{
  "n_layer": 10,
  "qk_norm": false,
  "tie_embeddings": false
}
Each number is 128 + 32 x the weight over its row's rms, rounded and kept within 0 to 255. Layers, rows and columns count from 0. The size above them is the row's rms in percent of the matrix's.

# layer 2 MLP up, 192x128, rms 0.182, rows 0-48, columns 64-127
size [ 95  98  87  99 100 107  97 100 102 116  92  96 105 105 100  92  94  95  91 102 103 103 100  90  98  95  99  98  95 106 112  97  91 105 101  99  90  92  90  91  94 110  89  88  99 110 103  94 114]
[[169 107 155 152 137  65  59 112 129 133 136 116 139 143 121 137  92 167  96 144 125  98 119 102  98 125  62 136 116 136 136 197 130 118 159 205  95  55 116  97 178  68 131 125  74 117  91 149 123 158  91  86 178 123  71 123  83 111 139 110 163  77  95 163]
 [142 135 141 106 162 138 103 166  85 114  84 145 149 138  92 104 130 165 217 117 154 149 123  84 114 123 151  76 129  78 154 147 129 154 110 124  92  70 177 120  94  58 127 128 170 147 166 211  80 112 162  93 136  92 115 151 121 203  72 126 177 104 117 111]
 [147 144 191 122 133  97 124 144  91 162 120  99 123 162 170  98 116 130 110  95 131  69 156 159 192  96 122 125 107 136  81 113 153 132 143 117 133  68 140 123 106 132  52 144 130 137 208 116 143 132  89 125  84 125 140  94 153 114 112 155 103 106 157 143]
 [163 121 141 120 107 172 104 145 170 145 174 172  69 165 111 150  98  99 113 163 117 174 112 153 121 133 160 121 132 179 109 139 172  50 103 100 124 168 119 151  91  94 158 128 186 112 113  94  92 141 165 141 123 162 117 156  84 180 103 132 141 112 135 162]
 [ 63 168 148 137 113 147 137 139 133 130  96 175  97 176 173 110  85 163 105 157 101 119 131 135 101 116 150 117  84 146 123  98 131 105  93 138 148 128 130 137  75 136 193 106 157  86 110 126 100 121 142 128  94 137  76 140  94 106 110  93 133  68  55 157]
 [101 173 164 186 150 204 144 148 119 177 144 123  88  89 126 102 150  98 112 191 128  92 136 120 120 130 108 125 131 163 156  83  69  91 145 190 123 188 183 136 136 159 129  90 158 109 133 134 128 133  70 127 179 169 110 141 166 141 155 132 133 115 140 121]
 [ 85 152 122 174 157 128 165 145 140 120  89 123 131 153  91 149 151 167 193 199  76 130 130  65 125  91 161 146 152 173 113  85 135 118 200 179  98 117 113 101  46  99 166  73 125 120 154 140 118 187 140 161  99 116 105 118 103 136 176 127 161 141 172 196]
 [159 151 152  72 100 126  85 126 181 108  90 147 114  75 117 148  30 148 148 105 152  89 126 149 133 129 100 114 135 174 190  92  98 144 164 154 136 121 114 117  87 171 188 143  97 111 105 123 163 205 126 117 100 125 166 111 132 150  96 103 155  98 159 170]
 [161 144 119 120  83 156 107 189 142  69 125 133 222  95 122 143 142  77 171 107 184 122 136  83 183 144 185 132 138  95 100 123 148  87  37 128  85 122 151 112 167  94 105 142 122 119 182 129 140 153 115 147 113 103 154 105 151 150 125 116 126 151 101 159]
 [184 127 157 139 136  90 131 165 125 132 147 127 155 102 141  42 138  96 128  97 157 105 108 145 143 146 137  97  85 149 166 124 151 108 121 146  78  93  68 147 108  52  94 137 117 120 128 116  51 166 141 131 110  87 149 113 181 194 139 144  70 127 147 107]
 [133 156  97 134 169 102 145 178 117 159 129 134 144 124 134 165 132 150 100 130  40 135 112 130 158 149 149 138 102 122 102 106 113 196  99 113 218 166 126 132 122  96  69 197 122 117 114  61 145 167  77 110 136 114  78  92 122  92  91 129 112 101 114 131]
 [111 144  90 151 169 129  77 168 149 111 194 110 122  64 126 124 108  85 140 147 139  71 160  54 161 128 184 122 121 130 176 156 121 115 114 119 150 123  94 149 178  73 150 154 146 168  94 160 122 114 185 157  96 116 139 180 128 214 150 129 160  93 129 153]
 [144 169 119 168 110 135  66 128 138 147 118 104  81 118 131 131  59 142  93  81 104  77  69  95 134 131 161 186 182  89 118  90 124 131 132 159 170 100  68 124 163 121 144 105 181 135 140 126  81 153 157 117  98 152 145  96  78 161 179 126  95 130 147 170]
 [132 168  66  99 121 175 142 138 110 149 142 114 136  80  91 131 101 112 143  96 128 166 167 117 129 118 131 170 126 145  71 138 210 128 154 143  93 136 155 116  87 211 136 202 126 140 153 125 132 156  99  94 111 106 130 119 158 155 119  81 166 117 119 110]
 [108 113 151 183 112 152 153 188  99 139 143 142  92  89 123  42 134 140 167 143  46 102 147 171 113 119 131  54 122 189 140 107  92 133  70 110  81  90 140 113 127 109 107 109 134  96  97 126 106 109 161 141  99 141 109 107 124 112 153 153 120 152 166 120]
 [ 77 156 126 152  89 150 132  82 145 120 122 139 144 140 133 128 174 126 160  75 119 155 108 126 122 125 102 133 126 125 146 142 152 122 134 107 114  90 180 186  80 153 128 127  37 154 122 171 151 138  94 121  86 113 118  88 195  79 117 103 123 163  84 140]
 [ 85  81  84  94 130 106 158 168 133 117 102  90 112 152 130 148 100 130 139 119 127 178 105  74  61 103 111 139 110 103 110 168 111 134 122 119 103  80 124 161 102 103 148 164  84 120 121  77  87  99 130  30 119  85 123  89  84 125  99 166 116 134 114  61]
 [133 200 148 135 144 144 141  92 132 147 134 163 132 168  99 147 118 124  83 164 175 130 175 166 125 127 118 129 148  95 185 170 160 112 138 150 125 120  89 102 142 113  86 161 221 135 111 100 110 123  81 121  98 120 155 172 104 211 128  96 148 119 189 127]
 [ 87 134 163  95 167 101 106 184 124 149 140 180  88 119 154 150 104 183 119 155 120 153  65  94 148 132  89 151 125 112 100  94 125  90  80 174 149 129  53 154 121 112 177 109 154 139 152 131 203 127 170  62 155 111 154 113  89  89 130 178 157 111 121 149]
 [135 123 112 147 171 109 225 190 132 113 110  72 138 112 141 125 134 170 125 105 130 111  95 101 174 163 101 125 138 128 125 125 144 141 150 138  87  95 136 111 153 163 109 190 128 111 184 105 212 133 135 160 148  97 102 130 167 121 201 156 149 144 141 123]
 [111  98  71  82  58 111 109 103 132 102  58  98 151 171 148 112 108  84 147 152 147 220 116 100 124  85 144 120  89 111 147 130 134 148  79 126 139  78 154 134 156 104 114 203 117 135 155 154 103 105 118  80 148 171  30  98 138 127 132  94 183 112 158 127]
 [169 141 107 149 150 186 163 119  78  97 188  96 129 190 121 131  86  77 125 133 170 146 100 122 126 178 129 157 101 101  90  91  73  89 108 194 150 139 140 130 178 131 106 131 136 157 131 132 163  68  94 145 131 118 107 101 134 170 151 106 108  71 117 133]
 [112  95 146 117  81  97 192 148 106 105 114 123 114 148 114 118 125 170 139 163  89 135 117 118  94 169 141 135 146 104 107 131  97 131 204 107 120 100 120  53 144  81 126 143 130 120 145 101 113 117 162 135 107 100  58 172 107 141  75 128 171 121 134 144]
 [132 130  74  93 100 104 144 109 138 146  98 114 128  77 190 128 109 114 141 153 149 112  85  77 126 105  91  83 137  78  99  53  95 145 155 179  84 144  92 124 152 151  95 135 142 157 101  98 156 151 201  99 125  95  89 145 117 132  81  95 136 135 163 139]
 [197 114  71 101 145 111 142 140 123 111 125 125 125 173 126 120  99 110 125 142 120 141 141 118 136 114 147 152 122 143 180 144 123 146 142 128 104 103 133 197  65 147 113  73 101  87 189 158 123   0  76 167 101  86 155 120 125 139 148  74 139 121 175 161]
 [112 110 140 156  46 157 155 111  84 137 106 132 107  58 124 164 148 155 132 123  95 144 133 120 111  98 141 153 122  55 124 110 133 123 115 127 163  73 150 134 129 167 110 140 126 133 153 106  96 120 191 167  90 196  57 155 186 219 144 160 114  83 155 127]
 [138  86 106 161 151 120  95 126 156 162 130 142  84 140 101 108  96 126 127 136 154 142 148 158 164 153 132 150 119  92  64 100 132 158 150 130 153 159 129 109 143 141 107 153  84 121  81 143  51 131 135 146 148 127 108  93 145 128 189 161 148 125 167  98]
 [173 122 153 115 122 215 117 156 143 157 124  95 178  66 161 110 143  82 141 143  96 114 154 128  96 136 176 144 165 125 152  76 150 107 179 153 147 126 114 115  83 136 112 145 121 166  62 149  96 165 103 120 148 118  90 131 137 131  87 156 168  97 124 136]
 [152  57 122 161 185 131 213  99 147 161 168 120  78 109 149  86 119 124 130  73  97 167 142 108 123 153 104  98 125 104 147 125 197  90 137 140 137 125  90  95  90  90 178 143 114 156  96 114 136 129 143 117 108 103 128 123 145  86  92 113  99 133 122 165]
 [113 168 162 106 110  90 123 106 163 149 119 137  72 184 181  74 148 162  83  65 126 169 127 111  90 153 132  90 112  84  79 153 131 134 107 157 157 101 182 210 145  93 203 147 136 147 160  87  86 138 124 113 144 144 164 143 160 139 165 153 121 146  84 162]
 [ 80 192 125 195 117 123  86 231 135  90 148 198  85 111 154 133 112  88 143 166  79 112 117 118 115 100 141 176 147 117 179 156 101 133 109  97 105 116 146 155 104 115  90 122 155  88 110 110 102 117 108  89 102 175 132  97 140  89 105 138 110 128  79 139]
 [146 124  65 153 132 192 153 144  81 138 164 165 179 166 142 158 101 104  95 161 124 109 189 103 172 102 167 121  69 149  93  84  85 152 153 170 141 112 115 124 130 133 165  36 180 111  97 114  94 139 168 138 140  76 105 142 142 150 102 136 167 125 135 120]
 [ 82 162 136 160  84  99 176  82 118 174 118 125 134 172 113 105 201  92 148 143 141  87 143 128 106  83 113 165 145  94 149 109 116 168 149 128 162 157 115 148 116 147 120  94 177 123 111  65 119 121 149 128 137 110 117 112  99 127 121 141 139 101 153 102]
 [143 114 190 175 134 142 135 155 140  96 122  74 135 114  76 164 165 120 142 110 177 172 108 127 155  81 132 154 172 128 138  79 166 107 139 151 126  54 115 230 146 160 165 112 125 128 183  87 141 133 120 176 115 123 166 109 185  96 143 111  67 159 120 130]
 [116 158 106 191 127 140 105 151 144 179 122 125 143 126 160 138 140 129 156 112 135  99  72 134 139 128 133 145  65 101 101  92 173 147 119 165 167 147 120 125 125 132  97 151 170 143 134  83 181  45 100 144 141 154 127  90 128 127 192 155 131 164 187 104]
 [118 135 106 153 123 123  93 124 155 181 132 123  85 162 141 119  60 125  54  88  76 126 135 121 130 188 110 109 137 133 161 129 129 144 148 114 157 169 132 118 111  78 145  76 103 163 136 143  84 170 162 169 147  90 145 199 157  96 162 126 133 108 131 116]
 [134  73 149  85  83 153 127 188 103 116 145  50 111 113  93  67 108 135 118 150 152 132 130 145  88 141 113 121 120  92 184 103 102 133 124 162 140  76 119 109 136 173 100 103 169 149 148  84 180 131 123 136 129 162 120 176  99 165 127  78 195 133 155  84]
 [ 76 157  91 152 191 185  86 135 147 127  99 152 175  89 107 125 144  92  87 126 139 156 180 117 125 130 198 153 158 152 171  92  82 155 168 124 120 156 131 142 159  86 102 157 166 172  80  83 132 114 143  91 156 138  99  98 123 149 120 112 161 137 181  84]
 [139 131  91 126 111 123 118 131 165 169 127 189 136  89 150 165  78  78 134 191 129 133 113 163  67 112  62 146 116 113 172 136 120 127 108 148  77 132 139 146 165 113 118 103 107 154  59  95 102 130  79  77  84 201 205 141 120 108 193  80 128 146 127 190]
 [111 186 111  99  94 149  75 167  97 162 103 140 134 102 155 165 181 154 138  49 185  87  94 148 175  75  59 120 144  97 180 139 119 102 165 102 149  89 116 182  57 111 127 143 129 111 102 141 104  84 139 140 132 144 107 145 172  73  71 102 104 118 125 114]
 [148  73 145  94 165 133 154 142 115  80  67  93  66 164 134  96 152 149 132 167 131 119 131 114 110 105 113 113  88 100 196 113 164 143 144  88 182  71 156 146 136  95 151 149  77  84 112 152 161 105 108 138 117 130  80 152 149 178 154 110 157 166 141 120]
 [106 161 125 128 125 138 144 109 164 111  85 132 147 135 143 156 187  73 112 139 114  80  98 129 161 130  83 122  81 164 157 149 140 105 131 125 113 143 141 159 134  86 112 149 127 130  96 128 155 140 110 151 107 131 148 149 103 109  45 118 148  62 153 131]
 [ 93 129 183 150 135 154 126  91 132 132  84 114 127 110 195 119 192 139  83 112 108  49 143  94 148  81 150 128 148 138 146 152 163 129 145  98  75 109 137 138 146 146 149 102 125 125 135 161 184 125 174 112 154 119 105 116 122  99  54 149 127 157 134 128]
 [130 100 212 180 162 104 142 110  80 166 115 140 153 112 136 122 136 160 140 111 129 104 128 122 157 105 132  79  73 144 125 144  99 134 132 164 173 108 138 149 130  85 144 125 135 123 143 134 135 126 129 112  81 157 159 152  63 120 157 185  74 141 149 153]
 [103 111 166  91 131 130 147  93 140 155  68 160 107 143 102 134 112 152 152 111  62 122 161  62 133 130 142 153  82 121 106  94  66 139 151 165 133  94 106 137 146 141 126 130 141 153 122  64 167 138 216 140 167 113 134 189  74 137 137 121 188  86 194  94]
 [ 99  77 133  97 154  78 111 158  87 175  90 111 158  69 149  93 152 124 145 131  89 119 107 102 119 148 100 154  97 127 112 142  67 105 110 107  81 126 117 126 137 130 175 148 130 140 125 107 147 148 160 210 136 109 164 202 171  80 141  91 141  65 135 115]
 [149 189 132 109 103 115 175  89 152 150 113  95 164 135  98 120  81  60 119 152 101 155 110 165 171 105 141 171 119 176 141 163 178 175 101 106 139  68 104 163 123 110 114 135 107 164  82  83 168 145 127 115  92 145 166 206 153 151 169  76 123 145 118 103]
 [ 64 104 146 144  96 109  85  95 117 101 145 155 128 161 117 156  91  91 101 167 145  81 151 127  74  90 196  85 142 117  24 155 123  69  94 124 115 135 155 177 114 104 147 149 164  81 104 138 129 154 127 124  96 133  98 171  89  76 165  55 153 102 119 135]
 [139 168 143  61  99  83 145 163  90 142 149 117 157 187 125 150 160 136 148 141 111 146  89  65  82 121 113 105 182 112 154 122  75 163 156  96 174 137 150 112  83 133  98 112 163 123 176 139  89 109  86 135 111 140  72 130 113 106 110 148 122 114 160 123]]